config = dict(
    head_dim=64,
    norm_place='pre',
    parallel_block=False,
    lr=0.00385,
    schedule='wsd',
    final_lr_fraction=0.1,
    dataset='wikipedia_en',
)
Each number is 500 + 50 x the weight over its row's rms, rounded and kept within 0 to 999. Layers, rows and columns count from 0. Numbers have three digits each. The size before them is the row's rms in percent of the matrix's.

# down: layer 11 MLP down (transposed), 1024x256, rms 0.124, rows 669-768, columns 192-255
# up: layer 11 MLP up, 1024x256, rms 0.111, rows 670-769, columns 192-255
down669 092:552425598433477532480489447587509411523544454533461477534503525384476479452537478508447529450438468512494544492508519506499464403436454505559520498522513571500520504469525519489493425435474489
up670 104:427583515507552478607431519477407375445544548421495454456504617484492482511442521448534580595463528511453496514441508430467494475391463573451431425615589493530410499483471438490440567560404527
down670 102:557526543512501441430480508554486493485468512611534452559522460583504518471467430587478433448529545454476509600514565565524456519481421482480513591511511552487493483521479522511422519470541510
up671 088:567531531514494459456525487428445500461414520564540526573484497457485485517490487539441467533442444466521549465527453489534493483545526498467553493565457490487481594500473588546430490543432462
down671 080:512509481475470427445580453536475482536521427522401531469476421499503493491526560438503535473469486499526437503431467536543471527429497465484520525463521502425561469526482457421550470470502578
up672 097:560497525524440550459467579443514505489507476471476556463472569640549518489454538464501505542458419561550417624517528464505545445553474539579535519448480487539562482564510600425406590472542530
down672 101:501582484483541482471481605591511509514551472474541436471465534563535425482502469552530472553533484505528590485481431491578448474463552474539495511573493491500517539432522584425549458535439555
up673 100:508501571477471604562483592433584604462537478436466462458432520472501469457461553507549545559483577558415484464466477528535514532513496496461472459416545531448555520539420356537426458467605514
down673 096:447528390527525501473476462526486422510521502527419559511591474466465543407505461525541485569580480463460516479461547444604495486445497507542437520533424554528497499469511461492491482581511510
up674 092:486500484517436452515588431419577487487506521454434421399490411504535486499520518575479485527460483526501532540370561523558516526471547480425555552490397546484510513512503407445485541486428432
down674 087:537403623436612502458533504537530511511495468511428583611413481467554511591539506498522431480499479497472446423571458427510514493548466487539441559463598439519463509526518643501452520573385517
up675 101:556571487467563509575507474545432514433472542553451528527514470462502469496469578533635496513444493476569471494415404573449492372447476476489509495524538541464461444505441524459469440497423427
down675 103:407398454553537541453578512501516478539550427449579521524384568599568517503504492495449450433500444515556516531558485516493450507526545506521458548471459596491466536477567500476443635534592458
up676 102:504402492514394478517478443538526451480501486533451423459529530539499441549445479507545444512480516544401627516507341490548430532514415531502525471534466530541461456507450417521491551555548483
down676 105:530527560431447447609502513423470602554517487443490485476477466462472501491469552475510483517576488524533487519457449419449531498552528460488496403488453462501551482477493576447550527453587533
up677 104:540487443529502507476565577530529451561501568468447492441472523477473532497484477419479450536406570492466546528372439493574517411547481477521570519512457530528596490561443557596577594456502466
down677 108:473437545503619538534467583546605425416509590452452510495433474466532484579568505457523492507465493524487572538471502584389474496433522471517463566576349457514551499507484447443638550427506406
up678 105:554544424459463497526525474478469450564613496523510510509444502509446557521521687534494409430357437477544537425511488531558571460485371477507493559535565565556437538578504552553553459542380559
down678 107:446437540424394534580558549494550479537462502481478557518422622602516533531444504504488480609522473541584455556395519502483639499505541658515434421458468543512522425492399556518489540479456478
up679 105:546534592563501423480536534536481506499458531402373495476524459549505473516471546448516545469496545534463481490543469482491503511455532392433435447470482587490459459435480502532521515512526646
down679 106:456513499499557420476511506518475412522460506509557461493491554451591421494452518440450431388540583415545551564533466561509562465597504452458486524486587477527562591538530492386454573535458419
up680 100:519434463451502528542417489528413468438567588415534526514468553550427523473372519455580553458526591626484505505612496525510388534467560523530536488467512518510533425486483560455594493457420472
down680 101:512467437553571504500485548527517493448457448509498512531540464553427448480566505523482448404553571460587511469570501476441404450533443539487471484461474538442392468474517541464465429505456534
up681 093:478574402476547474447492501575536463429367592519501432499463438432473562534488462510519492508516516435426560487493510537560460434517594548499488541507450571595508438512529491496492495510518451
down681 091:459513568521472531502499593539474506467522496459484450496571471574420498412543417485481519411492532519558534475518446512606558349454510545513476470524542502413581478391486573451503534459459437
up682 097:453485556592497534501536545514485440552491433511443490570521491459494473430512460460541476538496493511485510593410518541454552494465546423460461543473500431479508458548490483511554473465508475
down682 091:596477594515468559449539446439577536525543553501519461496472555420462491498472446490455472493462477417562580445586506534537516569493551559437535469502457502511522464501538567465534542583536496
up683 098:470525488521503593531428513456493514532513468477524470532557486439531494461458540461520516541533531377501465536510484464395553477457488492585410487410496496466494577487484604558403511474550513
down683 096:524348509480509504506485470414396503632422542497475494531531547590428508449378554476464458550503513485460504458469518447429420526452424491587509510516486411484421459458492526481484549547496548
up684 099:431418422465514510499487515495511463563444422439494454581482441474559508490515482460471557519435473486479587528523531486577503440520563541493506485494449564577515453516525537493404511644414471
down684 101:419500452476489422437361567548480466548549555537484464532474479504480531553460477520459667545569517496501478428476488488523542464493551530475599567475558498447509554437474531561496425484504552
up685 103:487448464512493459640444482532560485569428515540498461465452510445523532511402493507639483528500473564460514502416497551440522464490434653504487578560520474441556488456439475454408552494541564
down685 100:429488525561457494404387510510508495424509503465517511497503529500541550517516480522538539476478538541519520502516528493634528474499460424501474517500412504542559610405449414516550450563511541
up686 095:474493473537393502519482552546515458521448510457557466513469567426580451538502487477471573473616480588615491514497391429594470510488547530637407476500523456493465501501531566522457534530424479
down686 097:562501495529521649399540495526493441526498584580496514467542489527565399459494482505447470444549483451453520495507382521508456493520513457508560531427554465462403485431521567518577481516517542
up687 105:439411421603487534537393454581494546526452495453519532469487455603512553415492544436522446569563505593540472354492522489535372457526528465616537557548489582533478489550435538494519582516511499
down687 116:523426527604498494476504589487495432542477470484573558540500528516593520404538494391494499492522482453534487426400511569519536532499624472581487491442490573497424536486483475496469447446475484
up688 100:470530402487490488493431597548575485503460430536378502497550439464496476450551494604541543483473551530468468530469445570581491536383524517545470444487435463531650442493370517482539530513573481
down688 104:537557502484503505495541569418532330523556557515509445324542453431467499500484541446560496503440461624505465494534513458443509492475554373496440535492449536494567567463518473528477503465496562
up689 100:516474472424532471537570534508401497463530499482518557577471504510414586546514457556564585504512488436408562587478501432546497524526452508517476512459431499523408488651513461589457496471441507
down689 096:562459563522498478527459422441488461466577468483498448477505478474563539517579478456491468520515495424624449482522498419512514553508473483495540521502463473484549469388449509505536478536498587
up690 102:421472520506475401394546606491496499569491542555494520529460500461402525470503490570551526586462466556557556480500491541515465433415509516553439489537491542577471543556497530395490558486536533
down690 106:481415433440475590509546523534500485539606524427522473499563401464518534434477426507471484492470521512518451579600543451496551465512486480552426494524501434473531576546567434461461457430641452
up691 105:559620503510523517566439531615563546477577578512525487459478479423449550368485504478499432534589557432434492473481555515487512522446466566501559586457525436495497528587459552465590606547497457
down691 107:541396530511466521495548447437568452420400430396531542493418509627447522516567532460460452480529435458569491540584489449518496471469538488470533522465427438450419497572557511496465581492527522
up692 097:524588462538507517525454491437490557498494513526557487468427454649431520465479537453571505469578462556484497464421457464443591461511564433511490563496498524439510458533551402542514488478385513
down692 087:440384510461496492502563508510507489427526421539474463564544526480596562465462530596460534564511438466469553488506522493559497531471499614528445434472567452505517454494481542549435536448552483
up693 099:447553483477484488552458494598538494567464530534474489475481422464513569474596468451614556520530484426562442461396538458477435495501480560545454491503543475424516523501547513408541449567505541
down693 103:579512580456518516467492480530459577475584534545492544533480498512494482471533420446492553514434397625541596549580489533467505502553516582521482522531553480496520492500432444511443501471539558
up694 109:627494451515459426450552479497495538489536411510468550517419536575540514419514513484523482482490394531354565566554537484571527468538430554495543605501556520525507505576481467468468541479548522
down694 109:502458395496511530523509476545576578542536500489490479429478372465499563490505409585544443511539432534438518580533509460453410504442527461510509451481477526575506512460504461536486473551485490
up695 097:525541478533481513494516545526436543437433454525546438456559478553525557487523454455532464518491450514500618544511498519554512526573485590551539443559458497522528483496481550447479439480479477
down695 098:526521542560561487564411408522421578481517500462546520531523630500489506496379564550578557486586601550459472563489372492480406566473513481501471459444541521441502446498458463507502481456500436
up696 099:436473471460591498370481500387450574494414447462373403568473526508612510502417571512527465507479478440554539462525520571556511435497503528517480442456576416543503476462513518511508475483428401
down696 098:493403506504541511486451435508533434446561594500557555477475564544442446509483493507479566549486491473496474573480518421539488518520519523532544482558483567493470518486516423499463476525528568
up697 100:510447591557541491560583431427528453473491483586493460481529438464473434396434550519427559540444490557556538547489574488517534472489552580533581492484481523467601551382397612550510584514574543
down697 099:502515553428537477493477429560508467528621504465574518441464476492529530493534414415522499529450521491565521471571564554514454582459487541550502508506484518535479543551517538545469593464510505
up698 097:493506527514503532531478494467491466472551606433558418431511512466433473515500574494580554439529505475521540585510422516435514500455463491584519498508535375438581498501471540450478521538445401
down698 100:464418525548442467583512545572505492594521387606447537539504587425536499542578495537475516493549555509454469430345559476553441544429504514573596546515464483534464467542484522470486504583517548
up699 097:462533492471487469469477480636499583482452497419521485402496523563527382462426442535451558560476520484535496448483547502534429442493502513503533468539527502487471449557497561462465571511520498
down699 104:502509426547401515510517599551515538510412428515526553587461450484566490506458603483533538552421481479427439508538543513512507554555512429560552493584506525436515541489490591491515476470477475
up700 101:493479457494549521493576452575547495466488538467407491569441530552507413513534486547493482549440443628553488412515486548570512413561439585467570462563469499473585470586482515462541550476503435
down700 097:490437595391411559442498476481548472474505491400447445576560551531492424505456563530453515530605405572414521507495422437591496379486432619556458558382576577553526466534424594570513467495386582
up701 102:543504440565491390483575561486501520489565461480466466589469463536526439500541571424494565543443395511489520513525492410425427531447466520541474510497546526503466521512496476578502452589543533
down701 107:389532402500573594447475518467530516506418464535453604553488542534553492432549486550551455508576519532443603558609534527414411539521463446515485439422438467524491642472504484555484461506513477
up702 101:610482524512548497600557581582433526430563475591497444530526510543406456509559481520521558473573561571521493490428457555521455470543481530536476497505412483462582506510478418419408556645524516
down702 091:456549422452450536498418530515535514423518536517502538551612491523495476506480500508406530511467516486508455556404557487582466501451453535492476450578555554568438505465494518501514492500524451
up703 099:525488497506460433596462543488489437585514481473527534465512536463435538485482479553526532525543583461584533493387506430593404512473528500489491456499449497568408465517496545475548440490523595
down703 103:416543495487620502504561539489504463471544589544467480471549473464551568494541450472516480533455506534536569457525418528475550451519477484479435382468476498480461526469456484477473529477629541
up704 098:435605559532511517516402513489486446521498554432500496422464516528484504404536561572519408482539592524560508536568434544484526417578504532525460547566488452494449547441420452511444563552488470
down704 106:536473517471409525417518533509554473506434478529467530508466496592513609505515436524420486415603538588536419505490600444559486557546605467515537521475425608543512473501476456462470486511552476
up705 106:603460456510567530502620497431546424537452574522551512586434459503454456537457536533540526448539477459515461488573538377414507389590457535487569439493516530537515521513435528474403518466494523
down705 105:591579508399560556448582455492428467565463557510494509498521455456564473386507586511483546499582578548483492619540542587438484481494428498528543507519456482408498469462494484514495455527466552
up706 093:612422512525487517553401465557448446512470589489425470582484541436488513401593477544541476539492421579486474520596373522478556527510456576543465618509559523576522520476470515498590521561501453
down706 095:478528534512514442573478549410507545436458470620476509451549538497514524484531517434536484446495497572593553548454604536545389471576528445504462494552477498510500465381507524522481479516434467
up707 101:513545496506510436498510545459600447569545514473538494474577406515534423457625459468410455533526510473444538507467508470542523449411542515530400553511528619547544472463536596458443559487553525
down707 094:482399537399500464506415385498472544512503460488523503534486513558478486419497470477597501469492574470434556484485489532509491440529419414468573588494397437423530530568427485581525522485412638
up708 096:547515538487520512528523510410554471512515568496517477565569504387489518413496456515504431480588633507475514497569472482565473473452501495442641450458473637529493482476477474450453460545476522
down708 095:444514509520448521539568512458567408426471495515465497453419611475529475529367534507469533578490442487427534581467452508384518462493448536614493502500501559482499439465538446451474530457517519
up709 105:559482504434433549514472444456507537645449447477407475520460516495479536468443501440482452502491443500474519506514513541494523534369412461549505451465483438534457526479423467469534432599527451
down709 108:532476444493495541517449462588481493508422462393397534442479586487389478452490543422507471542429542446442428483578439435541510509478544515461540543510460579451516462532414415426501534554503497
up710 099:511516479432467413601532411563554479529436527497508550539438548432557441445398423535506479471550462535530531490472467481471603501541560379450470481543497441517483469571560476537473447548535529
down710 095:508542498535594498519556582471467455488533513551462475512537536463553519363524498536542574562437566525532564545555503516512484482511456483432492516463544472496461518503423564424539581526509469
up711 095:458577508477462610457540492551500536517560488528528523507466512525534504500423512515485410465535434460517479543494368484361573510501520537536495484463547540460450491519474539584439526514563528
down711 091:485416434517551429536537472477539444462484536474456503514580538501503453533538406403490448535462507550571521490503510475510547513580513486505464480546564499617478487501500521509530545417521434
up712 113:539350551555530395547448443499411495475446560480505519505547511575490466489428498541474525489450482479548449468538594512491648370466464571424484488492483497526477512593430448500450538517538457
down712 098:509462414545537452517468488411390500513458450483449484543510563576513459544476480518398558416492495532526472469502487460439514391503572489535496482474460490473557491458455509479480469488425531
up713 097:498560440438557430446565515437536516452476469526507452457477513512533579532547516526509492518558560510582571490472528446531617441440505549427459534506506518488440432449492481569566467528511601
down713 093:427486422477474480584519552545424414587486539542438496643501503445440507489460454498425594454507493535556477526501494557520469526447474437506543506512557533519509454432536587471507545539522454
up714 106:490492446503474523509475523526562535453417537417564528530446527463538535503539423547436430624556578514427498515586594512536507520534479593445556476444450532483519492477460444490421598443536488
down714 106:501553529433398571521486493513479363488417487597438486502420523523460480520485562491541403430465569414497437593535587527532433543530535453591584580443490512504440518536575438556506551526523482
up715 095:570455531381526456493428438567516457519496488474485525483522525526549489482608505534578536542543521498478472486462532507575506499421501456373588572527558557450475449467547486461437464531514432
down715 091:483444466560414573478533559479512538504404530431550433473462394514523473422475546471430548429483497489498600541493483441526473448542493535543465524559478555497546572545480432561489599532565565
up716 093:502492492514562495462501562605436501450532466508501482560491454536486482564488564566571445520447489580478484488533469457520537577580424516536444537525602448383425522457493492490532502448500523
down716 092:506541520600333462516464412482528439484484508458515505472478505453452590415472530470561567525548520481506488522487493521497469404483519498526420493507535535496476520501516473430432454512409529
up717 099:503492527495475505485444546579563497484524560393575498450403499602484544608481420606476563534511495528493440581528597506563476568510458565499549489494403518492497433568561450535498514541578449
down717 094:536498520511487522517579501469552449536492401534452487516471544398486522446543431544599335546551513454472510520544448560468504513384462452536533580543451495521561413449516506465515498488561603
up718 101:440421436535457442539471408512470427545477580454500461534520484529463479488411438542497394607558459588492633657563544546459442504465512508503527523475463490434425430419467471463446487508560449
down718 110:563501570466480489505484538558453501495587522501521522467629525473424527481459539474536576463496447539477511523480508497472510476597534551488469501508477514556570498482440546465576371541440522
up719 099:508544449436516505463533532642469471524522486498470519445560471481477668543412442494455390538584525518439486493464495536547452512542454576522489522520492502524510430534425517472503554438503575
down719 094:544473489524446428488530524474509412542539423480500471487489381450422558465428494493462551469520541459559437523468508467601500513534535483524453578437550495447479547464424442502582563490493406
up720 093:463522478479581442514457518402443525431464452435440463442501540504548503569552516483433400544431535558527474436571498484492518422529527550511523488489587554420522525481480588501566490540479496
down720 100:550507612449572531537476461457569518488470487575462490477498494445539544398452455490588489505617603474498511489448449436495582439521417492493438487452420471485512503494526477457517557487476522
up721 098:447507532493390456508489501517549517523458494464462505497491474424455551557542518523503445547450544545449619450499527531504484450537476472496458481531485487457534449491459524546465454476519499
down721 103:542504391560493534558557530508468537507505441493531555538468393490476420408468465534447539496536631525507461523565428471471488493433502447520614470617492574476482465598484410504491542566486431
up722 095:576414497438453439412501474576434474507452561525493412544457611511535453573454450524524499528447544527544440433523505538485423406496514572519549560472558436484538464568473474484526439594588547
down722 102:459558483458471544573561498413541538520497481466472570508522477458426557460481485466542468420526456522449583497412542462537498546489533445473531474477494548488475587483511455592502563508401449
up723 094:455425515480497575549483489411524483542579463482500568504552556402532476372402481503550449462521522492516493517556487478513572473423548511459507489588441470493528532480494495503470514422488473
down723 088:554472488467465536499434571525461540444506450505537481413471496505519554563488420575508520523567428536531542445420530545481533466581489511497450553510454424455523468466484510538442574472484547
up724 099:425559445476578498489493483452527441521590555436576590520457436527516443551526501528464399474482480653441595498462516504577478458596494546454502514420413442400479499535484544483462439608521494
down724 105:538547484570446415510498402496560605525537503529482471462480547566507475488474506514457606551534540445574564473488418519556487531431580433541448524558414518526602441560505368426480602529439495
up725 100:508507533510375509418395486459526432446484525592508492438530563512484531484441516497454465562548504506531546525525491587528441589473523496490414515436553556428561530402576494523529424572561611
down725 096:483508528470600523587471453582485532489489494512416460546418458560440466618484550434569468481528419510598462468474504503443480486510420521435475480443514502566515499490500457481446622466391568
up726 100:452506526577438543562471496565559543549468531479464592567473482623493462399496506465514498495491453487510396502473508520563557561576536416594523470511509446503497523462470519494434567475516530
down726 090:508531614477485576516569437503601506563460532524475517418480522505366479534603430559558594658563549575460545470476499429470439473511430580393559542532453516530497525412526436450485556556537455
up727 100:508436528498507474502547528564518516462401392460495433585455462521480440494412462506586537614568508484501536430456545528481481540395523530427459521627486532510556512576542445500472580552541522
down727 104:449472477445505524563495449544484554515527449495442433554433482526542580523597434423592553436529456538556454572494520453534461577459458567455502389495439477474477516454509451425523619541598531
up728 101:536524525522471492497533544528519518530500444495491549549501406506530531583479570538565549488593505553484537513467449510465483388476515497418573528464567515510566559479475439597529493518520602
down728 110:552527531466517462571530452546498449535473505487450537421468516385470465484558431459487524484529499470471451505508598474433517529462429459481474517551483420501484568554517477485511504636539515
up729 092:438512531525521614492549564532502457565504541561442523589501536482530436427428499543429429405553475523535486466510631591584551448480518550604499463519504451579548491548480489522471545481435570
down729 098:594557436430497442458533416535512501466513541524484495589517513484557544514478488570523429537520540588467537505494501566494573530466503465507546563472558478500645428466553411441509494517486482
up730 096:493373490509476429487527642522521561533420442564479443454549398477500504502474516558406502492547487558527484436406506540571530459490510474425553542517459589460563509512543559526526554444440439
down730 095:559547517493460446517536387502522462479514510505507490505534458428505508379488429553455508488385564523417520610504450577498426424506491667499502567572506502547566489411435503429481483451520447
up731 100:455502493519513532504458521543439490521487539631559477437543482558540520509514444491565585604490500542433443524507543465485519526530512529567537469573411488559461494589478462499544495465431603
down731 106:423492577485537373513458473511471478497478461398437484546470482536466592533414556436397506388536458496435460504427484556505516534506506535515509486525436554467548500481509542514434516566516508
up732 100:521538518490578485503492442514570478546563472490490484379449562439403465571498474427536482489547518486549435400492570565539480520407598482641500553488524479374457504535538539540491561549549569
down732 105:525475531467539487512441544528457449453530474516527567557546610555507434422472521564472454594511480496544534532499594524488492504531501462446554426497532502476464600486531519519496483440543565
up733 092:556449544599530519463494473443453449477510551502450542464415505481480439514418490505536497576523487487432503550406454509452446459541533541498507592545524453615525515467556534519549523504405520
down733 097:546504527561468531567468498472350523469470448379601403468492509492541487510531452514418571579418480477549556515555597484498496539419485564450485508445449481429467465546523353499525530477583443
up734 104:507557419575475485504449501546449530411450465558529495484562594555408417488545437459537537535524473526535512471493485535448541535549376555452615558472496502520560500517513545524530504498508469
down734 109:451513510530483492436531487516490515484595403491525424591421506545543428490443513555509457512498520554552509452514461516466609506462533556453581507563453554536559428459446437483471510486469491
up735 097:329486482481414526456504464538443574543564450444547485482537491501471515599575423504516450512494483533417524534538405499560598460449510501388536525547459476550441361552467543554500455399533515
down735 096:629480503445561410571494489417575445485515530569443510482552495476513474379451451559539497570521486458562508510524517444479411442479485443488573471472589442495525525381507439486513536579474499
up736 101:460460579468410480542620412477452517581494507450520476493497457524500468551502509536504523474494388489431460494502492542493454529377495463546536485489470521447492426520525524520545475500482491
down736 104:551469453510581542555530554479518563438454524517526541555512493502459597416410536539502407428553661541572591502465458444524433448517482449482470544550594507512430483540415452411432519539577563
up737 098:522438534505513371494545539607444480412483433552489481463526486506547441506448421484535598553437476434484541505529443475538515563473541616523485476529548547423475443459509613508573520463533562
down737 096:480555470584562448445525463517515525483552526490510543545523356530572509561617512518469564586633479495507415452505515470553490450578586482470511421542415513558514450475508541518463456467517579
up738 097:477477450522593554375551489571462531645475469508472408515635552479484556457517469572540589510581588483483460452519504500566499542492508485488552464489492490427483488501586544563523514625523526
down738 099:527577482488498404523533522445503449598417520509456442544445506553532527519505410448571514510570525512554483428429440501535497564539473469546480506435544406536474493489482496479553495434431436
up739 100:453457422539510479563396363474552502413496499404508541474564524473544527483448466515514499445465549462454478491486495562522606495492479580451445501646507491550520536496597501533483434476478529
down739 093:564457579470453514500494557489465463506552543584520434438528461547594533499553510490472548458546524462590515520468448390477544611471505411500434513518537466556528603376471568447492552450443467
up740 092:456535547521441480540557503496600505398494570461492540554492585485540555562549572513452387608507540491465480573448485530491456502393424456575555519517646424558524505563461420466494453522521538
down740 094:498534479466526524555429438496520508500557408521542509438505458449421467461455496544488594467471444433435501440505540564498670395620579523456425499518472564511465530563545497496498550474461530
up741 105:499471471524403551480470514421475457462387533598586513521493553512500481520392481531583472488557548545504524640468470418495466551460445380444501486487545518413399566517497478503469461579443491
down741 110:504470523488530536513424510430522509419487568539570552509543511451467550437471550515508401385503508475539497540497635389427422497469511511433609612478510453519419513473516483467513503398471470
up742 100:540571486519486534527542476483525441513504502511455429487524631577509421521502528528510450438441547483560508477462528575469539438409467540522445533502502554531474485493455517510450585472465455
down742 095:532498519553514471576504436576477452543502528481442563437492494556449536505466528495488466489530468516463590417556489547454455498593418535433566571562507519468537521495382514480546457435464477
up743 099:526533504440589538478408441547550546491469439505423369506432456480450502543497512566415403545475550523560445484503515431553534506386520525480451483511582525456435519525480464577448546504544539
down743 095:500482460497458453463523523558385331495491525567578551470481458482465573477530524453540530524476559543526428508554523526459545525575469548525529470510527518485473494499541540475465515405456493
up744 098:537449412478445496475447546470488422513506506496432523530426576416500515527458510537520503532565510438569540399572520434444491475427579442434497514473634458518534463424511477524515509580447518
down744 088:531502438506557495517505461486573576494487414477444498534560542443537530473519494503511510472472494492473498527504510539551483445577572456440605482443375475467435404571524469450536486459545513
up745 099:486500444496470478529522408456425559513596466496514468500418481486546470500516535459555516435506469442380562465478442510508537458512463484536466549476559407520557509407498514514512580448476445
down745 096:413507445482505527397427510598468541463517468493444513528574438660563518552542458546531450467470508506520554428373536527488506511522458440519513594496435487519461493548511497471489444449545521
up746 102:486491502617466526523576465591501427479491504480513504473528464518563569575489551561523496509488552410499519454518515447440495420499449511594505516465373465488520440572393374451483549488458462
down746 103:503559485578556515500367390479503555480560569474406481568438506550423503514534507576568493474468380524506511538551445519507500535467468595483501530489546567559514511478505569525561505503530515
up747 098:478412449457610546485449478560558428485590561546467558540467495487530468454404523605444496490483470508503439401586609570516373503418567461493440465535476484479524612467505518458549523470515470
down747 097:485487523470419460494565540510469510598465560487547589494591420505547461599485444501480540512496437434624519471478374431469503523446512512463493482544537445426524482514508535468521451474528429
up748 096:432482506481527402541442481466376487476550561498481495481526504504409538469402597505505479534539605485541562425492426525467474496496507529550506464509556460559488471422566524480596592518558523
down748 096:508387447595426468512479447492589515477565487546583487544479488488515445526490541557472469440563528499512446504445442547504427504455444497536559488448557539422489545523520484504497496576522572
up749 106:486529505519539492496456432515541546540495471501455459512512493474446615440528427477459500517493499445569593579497484494546444541556613557484538582449592531435591517490631568556426593469540497
down749 113:500493612543470452457560548453409541483529530512558504598630493509487517351515418513487513521492533415551364525490432519545509470524464535362554500510499508506546513516456443457503486400535526
up750 100:522483475621512411551516449525583540529437440469491437468527548530521468484496516549460506553489514564491535516498541610480501461538498480513479438566441535562434407418378464597450517409571531
down750 102:403525409553503505466497499511522491468571520441511481457526450459530490562479530489517468548486575513490434440484556447450407492466593465439483587433469443460632599471512467447545540476527437
up751 105:452579480413498502470414599567470579583488494449533561518522534564430520510476458435548474470451501531363450536511507470458454386450503478395400456490565452500528497489544535592525560450470522
down751 109:526440448530543416552460445512528442651535431549473503489522511523397471512451470451528559501499501588497534548564534466461559535471554430411424469439455541501527432462556503442513537505626572
up752 099:491541486522476475410515526547426461462508602514497547504497529374521496416526652559514481536584542469561518535567484549518494484457419534493558481452506524503565496330509524467492413524486453
down752 098:443454466538526497579544552528516595517575429484548502523549546501493527487467453469422520493427459541514540558490497548457447485550501494517434436466486548502493546596413414535478581577493487
up753 103:581438611497497559480509481574514517497426551519431512541323495450606498615554490518493478515493512533496441575494535513479620434425439583485457495462531566557509480533485500501528550459502462
down753 098:585495525447430475498462484553494487475509532465553441542411518477473560556518449437537474516536533432438502552550545500544461579520517469613527469449510559604472512534530593529548530496474568
up754 099:489488401459528482478451525480503464457395472459438523425435495558535543456490458523604441517521574553484437553467441513451504406504452446439597450559491506441463492458491421483473475560445471
down754 094:475495583488552547503495460512475514544575478390544555415409471460419415475464505529383456416534444601497478509489531553572445443398573515555561543533524556507489511503568614542432572441509515
up755 102:458578516399423484508441439517443489516540421440458555584458513377534489575551541424536447528502496436441468533415453465505520533513495478512518499431505403533538477550498532468589559481431459
down755 093:465467488504565438545584556584496522531511530536530522478454512493408648485423505585495460502494528608494505432559466564545510525498412479472544434509537497405549541585460515452548473535487498
up756 097:509468545438597489566517527478503475531464414446540386552518419516567487519586586513509540576499435442501584586468487486523553534519498518464432552527531493447516433572525420402457413567389477
down756 100:482571439532489493516565580555576480496518473515506539538444380486575512485413492474543391531588520566498420472457463505576444506544467475512537495533575532560497504604597506543561483494431450
up757 101:428483431535488503513589490444527494435555497477447546436564492471392442488489559563464515535548466463527550511519510537567491500401440513467531437490551495556613484446595474499563544528446512
down757 114:467541459434489590498512481600566539463452466456544490524523447516400445426476534516531511458496533448461504424454407602544584533461439511535545449442543453615599464442510493478482421483535453
up758 094:509552490612477588529522523542540469568524516514407462529549560476411553512426494473402515474548542458506435542458552634462569452529517666526571438486551607534426475474488488473524575460528448
down758 095:546461437503527477571666493311449438376498514514566492495493429501493477437447485538443558471456421518481485462386490509596467523505437425535505502491467408554504477516466437441489530488431524
up759 092:609409452464408656548550569565450472541493625477496565537385469570470415440515514542481545551547469493530448392525444446493511479472569515474539562482521522550490509498509500600518504456377546
down759 092:406552510522466517568543508513474517477503490563543423469576524581462632454488535507507492394508542535477592491411468557465478510547507541539459454442463491511526449500454521480477437528510430
up760 101:454532474477548511476504510505501374457558559456495500539493501581558536426395469526556479550472500510530567478448466536499512546454444442493526535555535541584527453485505424482529416504547492
down760 095:561503608553369478477550508413524623586498412530543512490398426522511487485509557542408501511561626490403428488472456473539445460515477509491520473448470455419598495484462502461459508516513566
up761 102:454489464553575502600415532539553516511502451479544440549383562465526534457469549573530484517518444399413563519571425562520479474477495550450497431478479383570537532505366554510528503457474476
down761 109:583558491495503491470470544440443489488540550541492502521503563551447436528548457482468476483510579482575540512519556512518577559491512524397485483533531430463453464505514429548518557525483426
up762 097:431536484492525417490557510571436492526533459455472567510443527494574451477461393482524437498545446515483479567526470464562463535509466514609501398396445595482381553575534536505395468425551462
down762 093:506490471568386489484429528556501542531472408527556478540436421485362489569523552478508477536543469488481539571468520527553577446485461393450566492549519502479482490400409480478563458457611493
up763 103:472475583472493543421489514437404464481545403444448548468436491524464450483474473514489570538496497508586476430522457463560556479513401569494511444479599490520514541572517559434472475551576402
down763 101:556585530569577448509454479533439418540565464444441576488456465520441473459477473546495501443572528522597501547467455549490513536579516476502449570460504544447601529497481553490527602360414473
up764 102:556484476482489557494475520454503489576435548476527545461560448444536532587510442512552435511520494487500456462540486478465526470483522538466519473548607451522594529496444490452528547535573491
down764 097:462501444467506635465553477590471565596471506520514393412534529513623487458500554462520550455539512599529494491613534544462441584502421516457494496490538480497541502575501471581519578544516412
up765 101:473503538587487482415541571471514488520343503525485520551533479486457480497546472479525479547559464465573457468486463494520446551556450532497462420591526456489572568525354522510467453567488486
down765 103:510446486521553601474535472537451471541552434500576571412471500503427501553426492527490491480448438464424588503458595384533496482517479402447480459466599505506449499461497494573437529520452510
up766 095:448556550507434484559454612454444572561541523500461592466489468506402505536502544440572448590454473526544518495389468591427487555493509455466487508514524546461641442481556451483462515587584410
down766 091:461475531396495470492512501464521444414508534506493422576533470447589519488530510574482554507481473525470426380515514540606465562487510566503592464546552518553434472476430571563508501422539505
up767 101:455523477517475499541464499517556491567423530508533424555506420522521519442492588410506564483610501480509510501452492513439462465530447594597491584541491566546488616513447464467488624445493531
down767 104:579588400523488515478568500578457572503482446467548507456388425407515517535556496545585507402563583467597405461455421516459523485488411490431516501492514523488415390563514480498469543433438552
up768 094:537488415436544570532514541518523579512467456520526415463563485460438471557425460549460494489529475474503528459582478490471502483370513480495482494493515506429541434522509424551476534557444608
down768 091:554563525568450448490482524500450479512439516520478507572390544505495571569557519515445525452558586487506428571527489515560546523539561487481480419489506429545516483489476480549548548533496504
up769 101:463454536472483469542446496466494537417531510483527411536488492481468428423460470521488500488436432574592599546550503414535596584525502615490466524502597438536512553434451433459584459577507421